config.toml
num_hidden_layers = 10
hidden_size = 256
num_attention_heads = 4
num_key_value_heads = 4
head_dim = 64
intermediate_size = 704
vocab_size = 8192
hidden_act = "swiglu"
norm = "rmsnorm"
norm_place = "pre"
norm_eps = 1e-05
positions = "rope"
rope_theta = 10000.0
rope_fraction = 1.0
qk_norm = false
attn_scale = 0.125
bias = "none"
tie_word_embeddings = false
parallel_block = false
init = "normal"
init_std_qkv = 0.0462
init_std_o = 0.0
init_std_up = 0.0462
init_std_down = 0.0
optimizer = "soap_variant"
learning_rate = 0.00355
beta1 = 0.95
beta2 = 0.99
weight_decay = 0.12
lr_head = 0.00668
max_grad_norm = 1.0
warmup_steps = 200
schedule = "cos"
final_lr_fraction = 0.1
batch_tokens = 65536
max_seq_len = 512
doc_mask = true
train_tokens = 207700000
max_steps = 3170
dataset = "wikipedia_en"
Each number is 500 + 40 x the weight over its row's rms, rounded and kept within 0 to 999. Layers, rows and columns count from 0. Numbers have three digits each. The size before them is the row's rms in percent of the matrix's.

# v: layer 3 attention value, 256x256, rms 0.0757, rows 250-255, columns 128-255
# o: layer 3 attention output (transposed), 256x256, rms 0.0652, rows 250-255, columns 128-255
# gate: layer 3 MLP gate, 704x256, rms 0.0894, rows 0-12, columns 128-255
# up: layer 3 MLP up, 704x256, rms 0.0885, rows 0-11, columns 128-255
# down: layer 3 MLP down (transposed), 704x256, rms 0.0747, rows 0-11, columns 128-255
v250 110:569564462441486470504551437465473542542523557452560574492463477536503516410494516523554497490550446572424512621532583563538580568509444513410516502479481530532490443498490544537493506492517449497539501538523496539557428470466557456474531488435457513499459488466534527520466454447488503512525533557454496545515511507478516550484543483561455538537503434534506587548490542493506484481489
o250 112:479521476586483540497511511435573546508547502513435468516489527493532432504481422524467530546515460474518488468514563442463524502491500417512596438466445522501479418534499526490471533570493520520538535539493517542514470425580465460505540545484484535475459554486434507459523475448545442568474530436501469569482388479516577533402435581482551490477457444557487504470520518511570449481480
v251 105:475521514412526468533406522519529442448448449490440492508406512494462427503520542487439514609480520493464499568503481499459510530543536485520492557498490592481519520505500503456497585531434516508492447517500493531464518528407541541493440520560471484525509477495437600548497468564473544567507489559477536487559459528503490487593430532457490429546393521528432533488518525440517464497562
o251 100:474517547500565466369532526581544570505476532508522501540510578634479520452574493457494476497489448504544483514454526470488462510481490522512562487515498556528434544513490505526522416501511496459508457531526458460475438513485538443505458409530511513583452395555558506468535457553510544497432572516501497475494411410523476508545447519517476521490530495528497519507492481440536562475520
v252 110:529505539471480459544489440516559423511539505495480530467472541494539466471405487469499504531517501527441467485555452530487524535504571511486524563526546473511486494524501469506588461462433534487437471496497512433568512481522494495535478521507472529563481487501546498474499567491499514523582551510528489501442424575503559520462476525483491540480474535513496458499445604490556478526503
o252 112:449483465552523454444452481491512443521482457458532510512543503544515482555578523425535410511551532555447417529492491593446499499468519481469505470449597476529504435508529497525541523513525510516511588451519492520505481491557490578498491532516499535550550539506467513453486579416462457548462535492532522515509454395482553504475562513484510553479471508487502452500472499486552476535492
v253 106:530481540484524501526492462512434530462454508537449478475470497508488589494456552523579456511518513470527527493526437561541474539491500480499478599496530470437487552506534536447496456551622522460494583519498515444614556481502486450458477551470484585489470523559492520464516497515464536469450509534447525536497532503438497411501504440533574506488506476470549446428535546508559491501457
o253 104:471458532473495572531488530496512473447550483514514485481601531484425521501497559531395440533510453507495560518481552455526425502437576547497515487469509519553493476515489556507493510511535462540513472484546450471451506476531559500493530509527560470427485575473471518508553500485528493442482562566420544445467524489448574478450491537509460462518531513493480476559466469566518467452478
v254 104:524457515420514483538531600446480549534516472497499489534503538495432540507513503492469504412494481514503457543497556454540569559516526498491508473622545545468488536451526479496501439487557501368519500429476505531487487457529554513505464496491542517477477435450470512496562480560447472511503488438508507491464506501549573598541496485530475463540465446463512505470520512502493439467494
o254 103:555467533463527528514575473506431433516512509484505446547599483534487478540508544494517507480408498424582508605505563467474549517457574484577500536522504497487431513548458448561505457518476560519481437497496480459541527494543493595504508537451455473514485510487483498509528451539492522396450464497521551544484454508473456487474516540504464606500477432542519539435529461528452488477533
v255 112:534440553532461532501439428482531548483489529496485492518556535449514583531420510497490522515509478465586522515496512537485490501504467528468525492574533496542478525549499539463501492493496517465473586458454453440496590532492480532452467547481502507526508540443500476451490505457514542507513525391508555511542435506527482520485516524522542471513513571525459465433429479466492452479553
o255 112:455455520512490546595458508496541406499468504504443491521511511489448484556550521459584528474519538540462440541538483576474515476425456534522491533485464502468541568489498504571532499445577542509556467542419450512563428475521479527529518474466530480489512466469509421455490480486450512426543511541517449507523528585528533446492538567556580508536545459488539497555521508493448490553445
gate0 092:557491501445508497534552485456498486496512473518446464514573530499516524463587500466482463507582512603450529475513517518478570551503459587500461546478517488480483497554542503525478490462466519466468570544514490365542486486501476578452478511477499439539537500535488531545497389539556472520537482578430507465540540517512538498425435518490457516581486500509479509550478470538447500511492
up0 091:519514498443512502537506527431547529463494471455425498544559511469530541478509533473509488573531509500495453488609531507486558497546438581515509518511554586508455554490519478531446499493427562465466518556530510415483421431503469614489455491481528465504495551556527503530507493560475438523610476507484444487520508463546504530476498510504473479572536482485487505460504487541429512487543
down0 086:496495491493537490580464516463511454479564459485446449502432434506525492457477461448490511520570510506475560457445476513508513564488483561434452535508520477517494512533459505551488478495449535465445500565451548520488463477463537520473494535546508469534474467493514516600476544454493490458584519512418506550531519541497517466422494471518515533587528486550543479479447504500523529518566
gate1 099:441502530480493505571499461539467560500527475478450434482463525536471484500525455550487486557548512495508478476458506506564482543546545505527520504432558493525478493497393470463571603490469546522468531520475527533486459532507462492436490471534480506481493452468403528482556460445453513550526488482479450536461522486422508563536488520522501554515555481476460477467454514510494510530549
up1 106:564455517433544561441420474465591475464497526535471570557452527466509462540441396518403460456481478535460495582548526460551493524505492482485523510534466500497465468499523564459506428517505495511529512527520426456467523481518467484521439516518484474421497497509554458494494504500507416527485492444488497492486524519591501465448510489434444425542496542442540563549499500496465465575558
down1 105:540451529470509519489438518455523543460556558466508551509474441497517475530444443472477465551423503471463507543530458406502465584568451521582573491499479402530496504474476560495461428538550494474464531528435461470415540568567535520521479504524482571505434557459526467518558478493589477552512515492531427517484511499571502460480548468468462459518505538494518533498542433470450496568499
gate2 101:536462433495429506496497486428457527494524489499514485504499533467505458568512498501519478503447546445438569535503566550487492499583494418449505438589499491499428492528443510517517512512529538528481481482490499481424477481558425502498604563460542507504467629488546506519536518432502516521503513509498481479478556477428550479517580529513487484440500523463561533484622465463479512517468
up2 098:429466491514512531530450515496475511503497472490474518536498520477508481457509523434533464504436498509518504470503532512426513485571537474542536471498454548499461474537489509498501449509517527501464494508516518545505501451521443589560502463488498429549358542534571508476481531508572489584422508490475471447465496525504451509457569401453491462553530531509484560570529446465477553402550
down2 103:540459485410511493442490551472564422543508560533525481437422531462500474599496540495423521457452576503538550451493548554445473471541519543551515495510444484526404486509510494506473457549473464502548483525453442463570449490480478521491490455546507460503512491548561513558530532465475486522483496515520463461420524447557517485497498570554489477563512543486538502472451475468489632474429
gate3 099:456541485487468462425503483462504444546440477528466525514478468482460503510501496539467418465534534527523517486497464454502556573487466471484504561522535530478452561555514447570462490530476473555528483474460448448465522510476535506495432521548531519480440406477499524474576552489518516500528526455530466477472515500470544561476538514547480470551502499485481507489404547545468458396532
up3 095:502449470557516475394436514490479536484461484487502484497510418498481521483590562541527449437522533477483510476551499468494519516510500513445508494510485515519489595546447435578420473487406469551435495468461496465483524497450542539467494512544567531409471435510510571454503538495511466506494545466481521533454492488593490477503576559533538537578457499497477486445453573474470516477543
down3 100:522434449502482449472509496533415583469391510409500424543454479469464398500539498519500565543533546504538563432497476542474585492496466531456485516485496500497482574577459520533521553507427518483425499508541477494518484527496530532461541524528580448460472515511472554462496540502478447463501512475424495501444466468564425415430497500534501523543497478507498484538501514509512511512497
gate4 103:489575483471502558591441488517525504497504519475490528500485537499458476521493453535524496526492435523514561551510477504523500476576450498484468479462449536411410494529480508485521412451600509481501532514514547464535552518486447500445467523510553505523478471526462522518515503557529532558522476525490425439552570460522495556530498551505530489428490462530528498455504489498463464447460
up4 110:491490510572520494534443528464463438520539479500536530539538549538543466516503517545401510560442529542506578531479531506547476489564541495494434495535491472474463467590404562508504511485526547437514491476469438527531537457519479512479516508448512537526526478489561502507475472553494538519453481479424372456382530482492512460452494530526524475510464484577539525567497462511452508470483
down4 102:551530502496558554537515473502522503494441617510521470493483485475407493512533465495474503563566525486527572438601478534508514517519527551503504535557432526477553492510559553456422496492511505519524496476571524524571442453544448528462529533564484492503502498497439522477556498537489494546486550537514492477537531475463537542526500490571511572477483519580582507550532515491574517490566
gate5 101:479475519538523491482517498452511477431551540502546508595493498458474542544464481502508454537432570485532453473536533511527480496478386498510522522485486441549546497591500515496473495474483486512491473462545485499437471515521498465412547526507480511444554504475500501600493522557403522451490542497536445501531522471534528574512510463531521526515442512449446481547461521484466524534468
up5 103:475498418461534426602493509455410573502511456528447569471448505508527550440510496506495495506509493534538511485420419475505538488511455482539499534450433515456488418464522503479475457471519558494542517539500445549505494479524495447591467517460487527480458397474509410512497472564478564537507533548593436504483484447550527424546573524529538515505512451537503512480547495493530468517566
down5 100:594497530490517486540419490524466482482473518505522572538494515472500553527485484512515489554482465497460449522550503562496497486435542457564494524415486559508502540560452493541510507447499459520483514458533463489506484496493487523487506462480505551433480490592433517537526489482434500447432568521518454477525496507487561491615546507517509492519544466521485500475562468495485535477494
gate6 089:549527493561564535446585463521465520557482496483465456463600461436468463443457410510462490561578510557539417478492528495534523517491459477392511522495507557483506472496491582497501513525451458433477485506442503530465490497459477508494462565490475518390433481559489531499524600452554506568427523564414532449463494550471488513473467488502443510471532440464435516447530531466466532502509
up6 088:541552529494472493516462483473489496482490502499520484520469506486542522576511545554550500430376468502517565551581512506432549447482565517485529547544518419490455532534520438454504566507535528506498499446496525483537511469519441485446512505438478422501542546456530529439415508578501505508491551418546534537567543443579487558512539525553566434533537498529540523556546448516542536449483
down6 085:506591566497459548449468599505526462479487462447486542498482510506504562601540477556447457461487516477511515593541461498478521454459504486534455491508473502587498521505495457506613568511550463506465522492451475475497487510542456530501480550487472543500454499473547497487511558463566460465446519514594488437528558470527504448531487521515532540497506455470516501414529517518560513470406
gate7 096:555575463487494539474530445572400513523502472505450540547495419559518524519406524477425525495426581472536471565475530461522534450477470592497584519518544500453464500444516558513504442527431510475470555479553494488516484484459511473480499483443445458527542503496517480531470492494524499512494462516521464575450492471510446402457398496498496575490457533513437483540587494500483505551472
up7 096:540534474519563510471504392519533575480551483491458451476495464455502437524513529428525566504443521478505413537546466509511482509441522529500500597469475453418481484432518526482512521472407591454452506510583434468527436488555467480481513462540423514538520522496451530577528508454420505527480424508520507567427451519524425476469480489428540449513518485481486452549545513538501517503516
down7 105:527576532456531560413507440495496518465464486465479541428482466391530435542550526458448517543508509506520460539448543491548513442519485472497474632548455493481532541459543504453478471477492572536502582464472498488478477478552426443492550517515518460525433523475499614517500444481432498512477514468518507576447390495520513480546464449453524493521500471456492487476530500494491550524470
gate8 105:451518523478445518497487493475538535414441449479546490496514531498448516475520501524487477465474508447471453488501470553436509456502549472563476528506510476508487490502541536514500511529521513508492543502490463520502483486476514486463478474479441485468536478476448526615394520504461563530494532501555528525487468503518530505484527440488473503566535612552506418602501480542534549493528
up8 104:458573536521470466461510569485456599446456469453469514542492456523501504477433569536490501505531523481435477479498511490475571501408558537527532566486521489519468476485406467419449549479507504435478484537552497511497504467453519459508541506494486527509498485536468560493491570447478466495505482498488469518480519471436438417470536533477578526508460424513463503415461522456443492528512
down8 100:504463437472435447524497588472517543427522475456502578504563464548505560533476477501544491467523453455504456620539516593479496473481525496457555525459527539469528496456443539514470537573518481491412544490494511508465492499504532531535441419498456555488578453430498561552453431389522457536464532573525502468466504442490464463509516544470498499490525470529542524511493510504426514494553
gate9 095:543556552572518486554478524415496448526530488504552601509515605519488516516474447542567566517545556486513431562464504520498526466538414538510587587486433458474490484506508440588527462514530489448501483507423535495537487509464512513528464480447524527487522490473491521508469473567529515505512532506530436506442503434459509483557507470502481509482460491473557478497472454487457443565572
up9 098:536493472571530490503487482463459510463558547542492528520493553531477498478491462497534516521586473471486433584530545520520516512525438517449508539424491464436531522488505420495567506533530516480497457447460500468471470494454500533505469502462555519499530614448485477531448493584481548454511531466499446492447432459552473460526516440416497556523461500436554525509519468514429575530522
down9 096:468519533512473474456449481509429502510527482399487489487477547483477466502558511572525528476527528467432496643544494441472499442473547521495574502460439570517560467491414515404503513527486497498508433513463539573545497438490511532502561493487525483477465515456531546540476531488436484504583438467449445562519526476526467509459474497518556474493446496516548540501537462601463570504544
gate10 100:500506532518526498436511504465453510567478513525437583563512545603549578585509476502572511506587462460504482460496501527483505489505459530539601476467596545468470492411539495531479521458447476469611399492493514502563496480482523533476448495451462480491487507497507549486493507462540477502456523485478524476514508468506521466481524447482481513524496543477491487537535501507475519558488
up10 097:515454569515543487494441483426454579515550568473519499540545537489583546532586507489454538538579569486583567445534527551471530514523446518479479502547599494478490514468543538492469532462507478440528411531537495455491596510480546568476508537525513524451471477505452463478490525488383480495470525525557544475450485471500493472476452445441468464494535572457457519508533510532525582478510
down10 101:565573523477526573508437488539536530464501501501499498444402524528543555476576501500516569497577550481553510499559430550517520553492492491483452561465534466496455514586475486500470463469453480495566440522496562512515591519466522557494554532544583509461450507495516520542482545488481491466450526476468515493475504467511472456439528442447480471436529545510511512545528512457465561468419
gate11 105:540521512519532436515462470490549536583514513464491526525457498491536503547558555541426456557469488523529588540544577497484547490545492516454520514525446504446535526565576488514529462575549454480489486475500501561489432534542503521442482441523496511511536471440461521499520462475462473542495508499496480542469488514415480532509482400444464529514409458489488524518514463527483586448597
up11 101:526533421504517513503503442484476480371440411535574555565570476515488483470546498457499435517502454548477466547490496533514450543489454470527490486531549523493433476535547444589370504506482450522508449486493572565470494487435506469501519474505543576484515540534529489468488550435542508527515453531491539557552426576525554528466463498573588460534559472495517460512523457513463518480439
down11 106:516488454521577445480522546463579523564497482515513582538424487477544495525531509508435483487484430491546583571509452552512521491447531475496527600513468583447480482601532477530536556530584550509495542490497478553530489578503533502481468511536452557449495480516551472507498553496444460508440557525451466460487488494445463430515529456427474489441473513502396599462534507519498557479541
gate12 097:516522442469543483505466502501470449483523498503467472534504589543483491470473545530485508481558517527504430421392465412555526565448493445452485461487537530487472446468444488566480448503425477474571496437562544557479518517520504505471501491479507504462395476519478504527482538506513509479489532516511488474489537500496572508458485599513499474557510449489488495512436537509524512494490